Weights of a small transformer language model.
Size: 10 layers, width 256, MLP 1024 squared ReLU, vocabulary 644.
Architecture: LayerNorm before each block, rotary positions, no biases in attention or MLP, shifted keys.
Each number is 128 + 24 x the weight over its row's rms, rounded and kept within 0 to 255. Layers, rows and columns count from 0. Numbers have three digits each. The size before them is the row's rms in percent of the matrix's.

# v: layer 3 attention value, 192x256, rms 0.122, rows 3-27, columns 0-127
# o: layer 3 attention output (transposed), 192x256, rms 0.425, rows 3-26, columns 0-127
v3 102:133119148100131115115108145149126125107112085094161131132114135144147116118119120134073136132105122148121111089085135146110146139149134054127143122100146119154172146098120159102129131106120129129157165124086110110146140138112177136101156104119139129140150181150183169123093167142110130135128113102110121098138148139128137141149148147164188107126110107100130107136144171153112135103120
o3 100:133120108119109129125150134101115143159136152143119137093151150138122128107121114148138118144170103112142146135141096132106115127097109177118118185129139138133122126185159144149116124097131128157111137087136135131117115133162099132120129155131123110153178157128129119184131119124119101126155137163148154129168119178122095138108117133088083155078093149134113155124134058137131115152067
v4 093:138112070102154120120141074134142157158159111107100144126138124127138129136180167140135102171121068132112139110103117108087097100156110149119093159112134143143144131132132122125114106086167077077162133147132133130144134139109127134133132165101120136138101146107092116111113146128095153147146119125112128114120124123117151141142127145149117133110093106102145135079145138110135089141126
o4 098:115136182180141110143140087123116117131133136140074107158157164153097118128124122083161147119111119113106138119160097141107161151102113172113142155118113133115129101105100114130133099130090154128099104168148107141122102118127122107153126174142180113136145142163123111137120121168123110110149115153089172137135145134140144108162117106159121182141136105155152131114112144153127165132164
v5 097:139094147176099130148136113105097118131107131161131149125142117182131112106105143131132134137147126158148127105127103157129110146139107117145145148137081148148124146134183139118139102143123165155133172127131148134112178151084156140128130141143082096116100153112081092084088137142128108113092146096130103179166129128084120117131124104106106146096125148164116156065128055138108126153134
o5 102:116154098121133104119166121109124137124131142149092095069125123063150098158173119131134155135125055112107136121140102126119131119136124127132124109122126109120165110085126144097117120102115139172135122178118134151141097154133156114158131100142073129140154143096144112173129118116142151148084147105119159121164112140119150158110155114148114142181110118130161128157117103144091151099163
v6 098:119177132092114122136166142138146120102144101153125192157143129087138139120149102117111103135155179083122132104071136127128086136142137151152091133131114124121129167103144073177111121132133144088145094146102130109193106118154130105107107151137153144165148175131095106132121110072132162158159135106181142120111141134164098131125067120093143191130110137121155123114115117115148111109124
o6 101:104115065133096101138109102120081158098126157120125142149116131133159128103173164109117150099084137115185158130114111103102158109104176141098106123139143099122141126147132139095099153127120121111093112153117139107126121118104122118140140097138114125142141105146069137109154162162096078112152120158089092120119106157092148134166155112117126163125156092102119099109121127093172137151139
v7 096:065123105172142130146129116126157146136070110145143122133108134144131138139183104161119132136117149106134117134174117134142113100098165128168124103120139125114135122137171183169115113127156113104107104147112134152148105171136091122125106157124145101119129112128149141148126118170139147162146109163100137104113118134173170132107119156090134202088133097095139122128146165146096119119130
o7 099:136125144115081152122123160142123112139114107122136104105138133108116107121113122130120102123131140130134121108176167113087152142156135175094116100108111130104122143156120145090113131145155113147164132167160078117098147082143155076087180137141100104135096111096117118145145151148102110140152140098110137079144114112106151160150126140128115134124138138100103139149152141120136113118107
v8 098:135101140131141132102123189129119149122137117121124170114122143111131120141110146125148150132146132171101191123125124122161121148156136098128129140145141113125133150112102153167132138106158135111157076145151112129144129126162126131184149191116174136097155173100104190136116089144088137169140137118117119175084112137121104135109121113115097150108106103083079123140141157119102171092107
o8 098:118135126118115114136112116120130104142129105113118121160144116140155143126132105102112107132123116109116129130138116142096110101160148133137121117113140108130129131128151102143135135142131140121130149106085122141119130175130180095110212122142118153148098082126086126129143113140152152115180122128156140146150115131115103122177128154079142159141105170118095153117117142113156101115117
v9 098:145127160154120149142125069097102091102172146111130139096143123163152142096150104135123121123125187166118075130120135141116130166096103144092153141155134096140089101112136153146139133137150142169202108129136136120094110126113140098134120104128120127174153114133101121127136182151116135100097107137111112123088144161099106116106151105057106142126119139122144141100090177161139114160124
o9 106:162099130098138111084103103099127150126148132120129137135142138092203154183112121166116181145138160129114197125079136138128162139119099131141136118145148085090119128097142114112130113162037147091077106099139115125113118125114116163118110112133124123110127121105133092117120120099159113122094174135146148135120122117130145122126167135172096103133089138164068119152127108134119127126154
v10 094:122125137184107141124134127110093139150120156127138109110133126120172119153159108118084089118116097176142112134155110118147122119079139117136146119150116131149143097121119062121079144137104122106175141142127127114175135162124153132112123116100166124124112139141142159107134106109150120134134115146114126051135130126116129109099103124156106123116137128126142145102160110120130157114112
o10 090:125136155144108122169081118119113150142162132111117128108145172126113166120114104162144111173119124085181143165137163169162120116098132110105133145114123125094094103135142119124138122150115078111097156146070150167118146099132099160144156145171133106138140138102111099110101134118087107104130180114135108126116107100135127103138149161148121132114121092082126115139137136096146115103121
v11 095:175128140176124137124133097163108133150153131160094128129150134082144107149106202135151103126136083098128109114129153102091089162146143124119103171138109130160106160117150123125133130142119140074132129157152123109161116097150120103140132151149110126111120149102109128115135145155135113112168111146153118116113136143118096127130125077072117167119133116123155154125102095157105150145117
o11 091:091169128121148138158132106112144118159093098125107132183128112123128149127130149141110108115079145099146165102110115159130132143134096099105088185106122102119138125167108127095146135144127119151110163078142093160120120150125103163167128135130133134117146166115103108133133109115075079067103118143101148138136147118075127154124148105129168106139099099177146131153151139108115107126141
v12 096:130146157199100124131145159107128167127092104102178153140093109133124154136164144130149140111121141121139158117099141160109169137121130098126130114129127121151172131128195058105143132178118107109146140137137114127138129126133141125127131122133146128104149127154137129124099107118156142123112163100096164116158110123148189139113117119140123132130117148175141097132141099161135161121122
o12 097:144133101149129117152113128120118120187149212105073134078147159109141096098103141122147118127119097122166102200121139101173120143122089147141140097130137143131138096145088131136141137123137134118160118133083148169118146108105143093083125080137118132118140144128136109110162157153161144128106115109102084144153127100144150113084114120133121109135108140086088122140151126134112089128134
v13 099:118143138078081140153151135182145157156177145139128120109163126124133119139146144126103115122114136113135170137154120166113120135120106130148117092155142113118150153133082076119090130127135119146149080164170139105167087141160109097129092116151154122097112144137121136142148060172192109132129132108138138075127130122095123142127075121100119192094136169147134176154132117151144131129142
o13 100:148164097099129118072117100124123124138139123112096111107085140095089156118147125164144124156153156137140119173110119119139144174133126147162118098160134106101111151106144156137109153135131125119090106168161111147120144146128146129108103122106128172125085149087113137102107136121096147140125129183159095116107120160130097146119122090134147136136165115107157112142151126099100140089110
v14 100:178160126108148124137146123147127130114140139133138151135159128138093115111114165119155127101180140136101069131154140131093117117082109131134129143180109151132075143122165144142166105157140128158101109111112136109128160090118154084139118099161103123154094096115139150146122147136156103137133134155152118151129109126173164101125113126050119181137148100144172091181163117091124113135143
o14 104:150119129105106151110107132114145115121142133095095092157131146136133116097150137132140156113126146134150113163084074155132147075152112109121132094105119161108190100117140088115156122102132123109129125133113134122085140153116124159129104136132122150128133141147142116101107109130113123128129120136082142102105135128128109135112131108145156118122139108129123164089124129154154118111133
v15 093:150122120107097150120119162143135126086143157120124117136124124138142131131119127149072147125152150102148104103096166149133133098160123167153096127134129138139112122116139146096132089149106161148118140140086137137149155118171116087113148053154097113155132098152144137127098118113147117124132139091115109172115138134131104107127176178142082167134164176106098128141088100135117096142154
o15 098:118131121093147151176137145086116160118117126108119145132123110116126115111097143134154132116132138131114088132146129120123145113138198125111142116138127103161122091121109164106134161101116082103120153137149163145128128122137107096129104121094087169120136134143109168163113168128071176162118128156118133117073175151114134126133125107098121138127077110122114101112104079138119163162130
v16 091:136123132155138134144131066149139137140112119137145127149108129114147132120076117117142115128137203123117118143082134137171141151091079118133145137131132164129126111094137146179125122103150155168125133081138127132097169119098122124122107171044152119153111177133115129154134079103071135130160137102107134147130121162127147134129160124134165094127145093107091112104128119104117130103126
o16 094:139101143100145129138138138077135108149126128173114109098119112147104151096111117129131119094151117137150117076103128115128096108144132126132118103100135120128158152162132131089128107118106109130134098136099152104158149093101141113081101118118127161169151097106109115157126141125178172129096133139106112115152125101130109150157139116092147187141100046158061180132102122166072151148121
v17 096:133105147149084116131106152148107149123119127135164128112103112134123131116111141114145141147147082157122167093138109111112129081157121103128137144131134139157140158153151111131127097117158113137118176144111163149193115138121121181132111140168145109140159109120143121136124075133130125152116149091215191091135136141132144117148106146139191089109117134136119141107155154128098124132110
o17 093:117166123158159127182148112111140123108090138132157130117142189122132155105147156088124123115135075123155125171151131099109090131143142144152137178127166130079107095108141136156124108125114162133147099118146139086128135122147092153108148157138099104151154135113143148129135138142160119139126089184119126140165111177146133111121102130150106159123149162139140126138096181109107142147096
v18 100:154159116153120127120115179142121120168190138133168153134158120117115136131162119096153151126153100156140217084123127145154167135097122135138148103144139129135136137117147155118138136087138149145177158115159135125159136116148121160123113094138067135165120129112135105138142139117082124160135124172101114113099111127134182156117119123167107165152116113102122126105113124114113101127130
o18 092:157134144181143106164156138074131134133067170148174121103103110109153153174101119145139154118125118131154129101119098158139150114111101141140142114097121148124149131156136140137148105160119155147109114161139125118118114093151142158105110139135126102126157148124096118132133147133127093128134129090174151133117140104145115104154114111075114148116114184087120142157082164158098159114180
v19 098:151173128095128140106119107158128114152174122091093117149120113083108102104154097130142133129141095129139165128131145145109103132169139108116128185145147129129117133161164165137118128123121085098167105174112141109128163112141126110154110141118145150143148165116120179138118122173156117148102093130135131107102130115131092135111114122164124153113095141137103130160156153143100130150145
o19 093:084147118106123141179143131091141166141137090131149163096108161172144120126136124161148123098119142146107105103096135128116176085135130158150131148112147142122123123128078138151135161148071144138136113104105128106107076107127139123092137103139161146153084113092076068119142137103092126129179136139111126115143132151132140123127153139091153123139145155085155108139112168106151159163120
v20 097:130130073133171119145124179109145095139100130116097095133109108109134126151124141150133112092150112101143149137141138121153134129068097122134103110109116094125113097145191111131131107082104134143147146159185151111152177178154127160127113115133130121152177155135146127137153089091129127170133127150137104106100084100203121144112140125102147083157125156107151149140123128140143137118127
o20 099:113091193117114143145153143185117142123125155154119122157155118183130138101125134109107157140153102134120092110147104132149113096159122140106149142140137159128111133113121116099135152127144136112076138123074124099120106092163143139141115125114140118112106110116151129182159159169102136162115119133145145147110169082111132125119122115150163127128121082112129101122132133146132142168150
v21 096:145125141119139140099154124137098160129085092132149144131090143126126140095109094155144134158119121126136129133204133115069144106146123170132077112114118106115144119135120110150101153115148102133081125206108153123048120109114147110137145155130156120123076183141126129129135117131125133130128132154123117114125116151153149125150143190127086117117112123151139133099137118136118135116133
o21 092:135111133158181131119114096154122136134100132128106114091138049166121157144088110126118084105141121108130081151116137110114132171145136132133163139148133135151108148092118109152142124112158159120161152140098129067131121113087101109139161129148092130122135090106144143103157110121156146124154143073137123076105141175144132117118169105123149151143175126088129139128147139137155133132089
v22 088:133110071133104115134134064149122163127114091143129118131089131118138169147095119124160122140102084116117129120124124144146143127123144123091152136093145126151127126144106106101175143172154142084152146185129130161102154183092131124131095142135103120109103146125096138122136084117070116133098143129121129113148137121129140142136126185139095144110093102149115131092140078157118146153136
o22 090:148132152137139126098135134126120099132106157090085161142160137169112126117132132126143097102115133087156101139167109132107105150124119169104131134099160158101087131133163141137156101123133131110157196089108163113152079121130147139123146134121156092122100125095150084095143140138167126136167131104177126114098131168120087127155113127110179136131146129146143128146133136156084114161131
v23 100:105155162135122124115132060115114103098159134113073131143161142100146144138118142111152141123153183132115112158139140109144104174163093137152132103132115101144127140114131131111137098176110094154128122130140096133144103120170104111143106101124117111134113106127089122089143090172201121115120102121103107147126139132127133095147170141095127173147120138089171109143107130149177147129120
o23 100:156123111107104102153105139155141110136109144110116133148109118080134153111145054118172129104115144156184183109087119112134154144145141111155145137118145127120139112120093099157131147096118173101106120122168126156134147167140141123137115129122122115126140107111113155111082118135075163113118159140121111102108132099113159154134153113169148107140123137123097116115127164073062118120172
v24 100:138130073089127114134142112129164142131146119149153164166173125131124121116131149165173109127129117136121125145112128105105141113124130136145075095123138097154122135119120134169154109140172094107175094142153093117131116093104081125102098151159144162108140073116132157123127112150138155170107134143152109191162130117097124129150072139125173110131158147149129140136103153141173120131126
o24 099:105129127125163144102107167137107135090094109156075095132137104105125128122138103130107155118107111105133170139115147134127127159137129096140153145154125132117096121139145091140116146177088152123105120112118126124164116148147168133185148137126122098184067161112141098147152132154104119125141122131117099139065098132149119149114132113113105151120104123160128121112149160094123146105106
v25 097:106071120111097109137129106110133128121153119125127129121188129158131133092090098112155143131136078129103135131090106174133164136138095133105144140146089125119155100144120156112152127133175134155128123099117104152129099105179118119122156155115105133111125053131129145152124098136122135115148093122150122139115145126087172119158122171186118091167161106139107145212140149130140125136111
o25 094:113141119182124102141131133159124087107150107118163102147139085141159139121105135134141106138139138117127128108156110151111084130122198116175138115107087123138106127150105076158122098104124100131083122114145100108101158168128149155146149112113125097137130173105142156138147102167157133098123125156130107116151118080163120106121086113115115128111133116130127159114124156132088165159105
v26 099:148121110143135143130125177145107143097136125102161123126152140142196096100123137149144128121100173112134127127140134139149126138134117128170181155086126130125156109126124149131113104102165114150075098142133121139110140121121157125106127138115163137111063113129151169122178163127123118118115149124118127085118146129111145129145100133117138144138117168130199145148147134158161122151126
o26 092:119163142100126115129123087168143117110107111140097112149174089132147140108177107170121111129131153157094077159123106105171145145128101103121132115137172142128104136118142114163123097138134150143145156114138159106096117100114115122138125140177157122133143138138133121125107134139125115145122103131199108145102115122153147149140132156160069090118105119188115114131123126166078088136075
v27 087:121094086126138146154135149200144114150163124137161141135090133113149128122076132113089157125124200169136152168125101155146156130070156154130144117144143116141101096124149132176104131136167115138137109190100143139175154133171131146131139146080142135147139086131104165151149144154107112122130126120112106117133136123097150140109131132135125171093138131116103151136113086132116142151112